config.yaml
n_layer: 14
d_model: 768
n_head: 12
n_kv_head: 12
head_dim: 64
d_mlp: 2304
vocab_size: 16384
activation: "squared_relu"
norm: "layernorm"
norm_place: "mix"
norm_eps: 1e-05
positions: "rope"
rope_base: 656.0
rope_fraction: 0.5
qk_norm: true
attn_scale: 0.151
bias: "none"
tie_embeddings: false
parallel_block: false
extras: ["local attention windows", "short convolutions", "capped logits"]
init: "uniform"
init_std_qkv: 0.0239
init_std_o: 0.0
init_std_up: 0.0239
init_std_down: 0.0
init_mimetic: 0.5
optimizer: "adamw"
lr: 0.000281
beta1: 0.9
beta2: 0.99
weight_decay: 0.0
lr_head: 0.00357
warmup_steps: 211
schedule: "wsd"
decay_fraction: 0.664
decay_shape: "exp"
final_lr_fraction: 0.0
batch_tokens: [65536, 131072, 262144]
seq_len: 1024
doc_mask: true
train_tokens: 1491000000
steps: 12013
dataset: "wikipedia_en"
Each number is 128 + 32 x the weight over its row's rms, rounded and kept within 0 to 255. Layers, rows and columns count from 0. Numbers have three digits each. The size before them is the row's rms in percent of the matrix's.

# layer 10 attention key, 768x768, rms 0.0364, rows 375-383, columns 0-127
099:148136192123098161127144138085127152128180135152102088120124103180191152120142108117149162104108151111152140139117139139138101117123153152077117134089096100114127082087133134150118165074137118085157149154116167154153163109157142121162137142160105106163160130166102157118164165132126113118155109135143088151074126122136128147130121126069096128133081175118088135201099115084104164179206
103:106100076123097158152186121127158139123065145081134135127180126137080112142128113134103111131086108176187150133110064121055150060091096204094100131132138173148163196141074132110115114146103148149120101133141100103137113055083151093140157108163167148178032033096100152115105141098152113113145116065160131133151137165143100105155112116071130178121114158137101155127122174125116104101087
126:135198100150115106125131098139124120146179131166111183130122131101149163193134145087152116135110141085118125127114120137102167124149152097153174053108115108175166050120177189092091109147158127141122173108055120126151154154124084133108213141147121110106189155156134165147098083149110109150134087249063096164114119129128168070083106134111113093091142077116071126201129173141118122143121
101:172167143107136091074121094161170111181181077155120127109117113122113132171138099113160127115125174065131140160155145180107140152144154058191121109134145158102103100112171188073099142131118131152150201180081102153133077164129078134055148152144072076122137197144133200169153081102105142082111117185096133096159101147164172147143132118139137098089180088102128110178154138139154138140102
108:115201092171115142138076115082094156130110079215195230135155113116128154135103106109170154116107132105099181154131068126137111189163154090181154128124146090168126075095142140082056125146091159155100160142119159139116095151183114090148147145106093151117167137150122133143103124162097098091057104255081133089159120125148148131085127123163113089139149079087090151141149161125152092145127
096:122139166144188152147128043086176151079123140142178102171160110122141109124124101128126108112056102130183109121157057132144153113078092138142101179090105075119165163160075172086095181147069125117088128125116151108095101205129109107098131100138129191169164125147111141140151104142138102129135122158139086129085185140122126147073113095098157111068120126099159148135105150086084130127174
095:119139169108108080152112099130132077152159152174160183132141118145138103164135072064132107123074155102140116152136136119143180114140083044143157090181151106041165122156127143075077129109142121190139142122081106144160142202077104151096109178154125113150119143132161122111181130122133159102114104161133124096125158142098152132131116110145123113183142125177151110090150170107093127124112
103:119063106132162097210114124044114130107156078116133125149096084150090145105140140134169143155120146133172115075153067168216102138114088103084106127111125052058153201110148111135062153121123132077115095165112040143037131170064061170130107093196126092216146073091113083152092131135131102102145117124165170106140161100088177138139118162122135150155145081127200148147120107140146161121148
105:107122112146109118075098152121163141152111117103095072084162129161103138113120124088054128168176127140160083129164160070058132089081090152148090064205101255112114135129163079179142088107186194161136100134160121150144121081086148125123099186119101134100086149040144077097121121137175168135117071135138169188131106076133160104152154113158118132108081159185128074053174153145110071089168
# layer 10 attention query, 768x768, rms 0.0367, rows 376-383, columns 0-127
111:103131145124151117099157107124124114095147146182107162059100118125089146183150098088136046144136111102094110177125132117090120092111134038148127122121141154163154145113108106107177142156166155099170151128089141131171083088139097131130133125118150155149067133120129158052131026120183068246151154148089130096152127172167099097210155174116086127050162132180087141126127156112135127107126
088:091166137184169111124125126138091183078130163146152077122149160145149189122111144161141121100144129155155154121141100139081159106073106135158108174158119154174126148097105119181106213121137138124115089123146151095079098141145110106160130110051140086118115168106126106061032141170164135166063085142176092087111124100162130120178160106173101162135090146095128130160087190123127103150113
096:185132160098090082182108169132175112157135113069143164141114121141130138086166090190126111089138122123182098074135081204131161112083124076144134180107159174150091193124125159103136142143116116091103140131089132129081110039153195203097175107106104085074132098099117163167106139076154111114114091082147141115133150177116097212069067127161146142145130174106182121159118120149140158162104
092:122155099197112117157126115102094139127120101107162134130151097119164158156091098142128095142157127104068129095067115118078096134145190149175131208160090097155113128127153121149107134154142150085100104126141120088090127140137154121163167129087110152107149120144175128123110133112134097136092086125149126078143148129134136125129163112110107154134182075137117114089162149191095154079148
106:070135126100174132165156109140095120135147125160220146062090091146140144168115126149129065100162076165122084146137166183132110111049147064140119120080069178182081136125117167115153195149092150087123162126149061140136142153140115108114145106128146157094071103091121190140162093121140156171116150144121058096104156136122130123138139127123148136072111071138128133080054110139095153144123
106:106125137078205107147144132107126116157108161097156201084108092141126159163157159053143158107119110122124074101147126124105166130071067099096191060103137146112117157109119120159133097170103173155170150136096124148136130145098136133129157149164155136098111185068103080087105147098177123154162164072161114089090100141086114128128061134143155184153079165206142091097143083142075089119123
108:132085152127153135186097121100137154117132093156121139126107112110122131110173101114149121100132080058082109136093152124135103116102094088083110108152083081083087038157141183070079130164107119135133177128118129153111127126167110156138189132065111121085155152096124151121136137169131120175133157119094157131081182099099103142151168144113084118089145072235172132117091167153068165124131
109:127094115186150168086076150064107205095124109129084104081196149123124153098145163120092176097164150117115104139171165077116126102148160150075189095156151151125169195133151150171135106086191143184211090161142090089187156154118082124146161146121089142148116173129102100102115092150131145127158152134126162184131021064140169084171138112127102158166055150111081086117192098089150067143123
# layer 10 attention value, 768x768, rms 0.0358, rows 320-336, columns 0-127
090:168084190094148148094100106131164132112133084091121153066141133209119080146131135166173170177115163185131129091137120201127185121149119081154100128096145166131067119155085177139169081195151108067187134136096113099182113088103125153080125103066128088149143155140137119122153088117130080122096104117126077134115082110123130138090102116105177161082115113117108122122133070164107157177101
087:134102123136156176163139134139126167092144120108090118096095124158139068070129087104089152114176101170164160170138148194156095063147175132097103136184102104077049091135129161064105084098096108087146107144118078145156143125086092111071075126147136113102135084157137121140149083087116167116151114088078101099131083121114138129112101176129145171170133127141100164129155130114119121171113
093:180167091179111157151146081139122080120123108188154171108074102181149099110144192093130140118134163163108086111093104132121118092161106110123083109107149149101169140099198126156135111154134138132223171142074135129138155136154100109103116114094089113170160092082085130107118158079213161111144129080134132081090107143094157098088072156089162147099155177112188165136121141171139106146138
089:180154144115047092108124166141141158107150113105097198092157076137149143141103148135140086122173132122168162115152137139132195167139163101114158119132114104089148169176141121130098148164174169195134136131068103076144144116108114124147144165094148116104077133096137103163171136091134159130160106109130079116058116180067119131157072140084121178168130170096158172060153161129105069156100
093:182168098097142119128106145109148181138084130109136092153146071156122123120106148135130151142102103177165183174158160104146129102063167145167053146056161144126103132181121138111139135153136117128131129140110141141173211100035094064132124153117171113202134121165101196118126126127230126085112160115129189110120068101153120081105095107121125141152118177153166083133137126086124050052111
090:157140199124155166177174087142105077137141177101174116093138091124110151099118149109152153159151122075135140050131107114166117163103176125132121162149148059112122160148109140165138108147140148163163113117179115104123121107153089119141092150058120083173165156077109062148148133109161085086102129139105168124123153103171063125117063135134138135146164132123108113100163098115121112084129
090:131152182127148138112113171111067092145114158126140113113095140084105118191120085114163135137185189167143099148167121094103136121101128115154104095150117160110103117138117127107133150155185128121081160041121126143111161071137101100106088146101093084170136077159099092115110134085149093130098156150163130114116098135085078170098200092113097184086144089047113104123107106130122098170096
085:186119086109167161132174102107103085163154128165116129160145130113127142117099156094135171135068151148084076131109126108117112177144169085134136057131085195106086133098074121158102130144126160129112142110071090140103174107169128122195110118114174093096102144088154107157138085087156093106093161091123099096113086147159126108133092174071124104099167111123198156086057060157166143075108
088:125113142118146124188175135142111174091091097085153056173087134131103095129161140135087110146070133184129117157179164076135110169148186090134192118053098160097131152097177106119131126159116135111152081144167161176113118127088153098056119183135147182081128083114104059076198134153145129119106114121121110071088116152103101127094110152091156170100150082106079100114126142071111102160108
088:153195179099103149084160135123137097148141114150106146129122117132099123057139157149149176103140172153184141134159183133106151115143168110158148158070121082133120200164130120126145157148144102121168090100168097126152153071165085164091154070102185107129105142101149174209152135078155094082138152133115080128119092121112123113095052123165185174108101125125079137159153074152164122122151
084:159106096099126163073123139094106140089154127127136135156153077085075134106161164120060175073098169103140098111172076158150081124119097161114147086114111180161129182099171105103102155182122113160179115156144117113111144100140149115107097082106153077134115157102074137135146135082093105152123133117075093135110183098110078170087111068123125169079122108096158166078139080077080124123103
087:102137131097094128133139148113121106118150150137130149070132159158161117117166158113185171184073106124122117116114156174167190116140137102178073105163121109079054152132073121145128080164132122133114142098105079115125105141106107124058141163200104153032139086119172156164138094127173089112188105163154084129039083156140151125128147120112172100158117127154108094090137128156145139096121
087:128193126113165104078145082139114106130163140117154123127141143103146105139157109159086176124110181082167114130121112160162130194138117129144138125084154126144166142106151097172133197166189102164179120130135071170113108137119095174105121131076152134166153085151168092095207173104082157124116144091075115131113164153075121099090084111126121162118207171143134090135091129131109060173119
087:162187144145109133082096119158114080121159164175128156095119127106143109083139140183161107023130124104207176116142113118090091100108142090122103101141103101073133118153173150144141119078170147134138119121116102153149136154198159137102097130109155096132049198091160128184147162155169141072092067068114111134066135134092085146052135154085089089089110157134143114136067124082118157147106
093:056115117163121083111169097125091089200148139165069173197137186054107157194150091093096105124120096059103110142220095103097097082109142160108192178117160124098154130183154117069134100130137146135053143126106193133119103155161146128177092159170101110087150160135181095158078178133131165106159101119135129070161226181119129163113144177140058126031149082055087110105170154140095173185126
085:095150142084097136085101095149106193140158124174099142125129189118108111131129130124113128080100116127120132099135128158109120088124087119155119146106087100144135133122092127139071145108182128125036157109131203132109060119121134092095168119192126121152106138101124130111083092178141120132102069137173153150173134109125070125102200090073074170100098103136139125152172139127125167109096
084:100167171102099200111146096109095117157162141130130183137114094130130093109129170102120154110101064157096117125113075157164125177101156107088111103194139065098093092137129160145155114172165127118089161069120135125098119089173116166148107156117102130081134078131152139141091157098143108142133147144138108109110081125191104139175159092137142162108133151109076139139124088107167098096170
# layer 10 attention output (transposed), 768x768, rms 0.0276, rows 320-336, columns 0-127
088:121112114093144113145128118136076128106063130086116109137107168117148157083135131172101057104157165128083114116112047094105209142156111119124120168116159174142110069113075153121147146156133162143138088113131146147186113101082119125072101201143133083152105118112141047115118152184139112079148146089171120105128144115138069107154134137147125145141143203113128089102123167090123150115115
085:107111114116171096127133117136148148134155167149145169086067047185171057099131136090088156152181117190110123157130128099106074099158157097086147102070161198093101076067127106108088162136185165121169079067144119138117100137140099097168147175187113141103154123159073124159160110146157151129110155093150165110093077092104125111167168126090130105095090174108111196116131139123149158153145
090:138160140193119133122152112106083131124096030143138123073131128147157191175110135120058105141147129118097121114089068098157154148133138129173106060130092104132142075099127112145151156089132204080160130059157127142149124104132140073118123129104066150100179186131091162121083097141145131129083112163154157123120088131138103109139164142090174168142107124176131119111180150123066088086153
082:131197148131150168082135141124119132095123103193109100066114146166149146203139126126077129082114163102179098123133164120119153146101128144086077125183150150125100087094124101111120130115121157119134167103061158185138132103141122118129179122127085122145104141120198162107046125133162168123076119058146125109132110122163140111150145119138150170143140135189120154119122091126101163106087
091:163156125162109115174141085149103068193109152158101094151129124087148184128163051204133135140155137084108121112103123123113129102092159146162081131127147123169146166109109123147154160113102122072088129160113103136130128118144165119200177113178098100105118150130164158122124162144113118101190112151193158133142091085097178104090117100106098215156161112222144178100119107189078180153145
089:144140146147081156095124147110123128086092193125198112136150114107109158152159158165108129139128068081137105086123056137152150170143125174137158109181187022125166085139138146118088164161138118119078156147099135212115112100081142112168106162176121132147134102122164119118117137098118112089109176127139196131147181146148133088098063185138114172112160150159183171089130163058077105052078
085:129136127161096103108096114155126211133108138093081153182197101133080168102099138109108091152135097180129187133148116076149096056192090172140164107144171085123149064125128128116108122087085082116087159155172042157162155169120142086145079163093135161145139108099147098096056151090132178091137131069117116138160127143164120119082113147149149084142054158137110139193130098148130112107158
079:112154091130111110166078140098110159123082033150155119096120172102208153214141078116136032190172102094129101108104131125171150097108134098189107163160100142129066131099125140107105142127128129196149112105152039088108135134149133130181063166156119087092117104139123122161136095125150124135126091124176159153125095147166126085161129123121122176111170120118126148116131152186062116132142
083:091098124169137152112134102099109147179160156140108103133081118155068130150056139056070107171132141182093098158082101169160047095167146138146132191088156175162123148149094091189141140113147114098194175084145168137115044139125135064115126141142096163135150121141115191085105087120126104132093112128147055150140090153093163102155130098117113115145087174128080151211119144172101152099182
084:147097092126116081119161133090142119106124123143132106136097129132154202178109109146080131128146160116100072089080114133100164111162117150093123141160143097101149059104095173115134184154065151154131136095145082090145092113126137142092120227135135156135108145108205109113092132075138133085160173182142160104110095139117083113174140125114119197126163186191134177069106150101092186082123
080:126080163138139185097143114147126182135088064142145107078138091121085147149103144103096074124142079118124117094117075113175120152096160106113162124163178116138106103162100143082089101126151203111175085101115114137116126114082171089104152145121106138152161134122168140104064056122148160106095153134116134119151141160155041098137160184084117120126113119149139097137112115143126090125083
084:113090053140119078145124073122117081112149208063117153184108122140134083176089132110122128105164151142092062168142145129132108107090137118133080131140102196135159123076136076125131189150207097162183102140092144151119078124107133192164136133166086109107146124140138110134166122154109101161140140107147151134144111122084159140139100100152115125140163137097143175091118172126206121180105
086:146139123131140145084187185173118189129100133105148099100110139067142107139094122033166119136126113118160105131177045171141092130111099100133142144138095161136071135153106127119116097135123149091182152134159115106117121105113125119119162099092196132176127141129155146074128127145226105161114067151152088104104114154090103120090166105111157113092147127191162135117164129166169064135150
086:073113151156161160126109139106160172032112105153085117073146091179112176155068126077125141161096138156151077111117071091177113177133136137121112112115165113145104121181111147119106088148117148119152132136115153124168142138084136108078145127103131158139143142109127154064076091137105155174126147105142123087087079191130122159132170181156165173098084197121122128134163076150124106118119
092:141176124141067122120077164154147192080140209081165150127180115084143104092146117079165110213127093177182159142181152126100089153079121049094153096153159115106122135166166105124103066107118094163115150179146167093129151169111146180090153134116111127089168176159164157085132129109201158164037131120102097189083135204068134165136137103108155106115121152120099088182165092152136111117106
080:064121118092115089170121082164178144162154191156055132193132109143034101075162162156171126131088137151136142141149163169192092113121126126125094163152135122139099161172161131164121087165159065154129143161108216109110106108102095163143148098114111108184124120126148152148116174134085156184149116095133100153135101131112161140127107138113139080124085132089104076158136071108156152148149
081:120130082084147136160124122105116142117122217120110165162118126134100086148119158109108113156107169193115091164108111100128145138141113065090169143097130160089145142068159128134104147091148108180144071179112091147184097160088115172122117152163166121146160119135137122151162173144103133131186171108120186090116120167107158160191116100113091145186134165142161134123146118144124144139135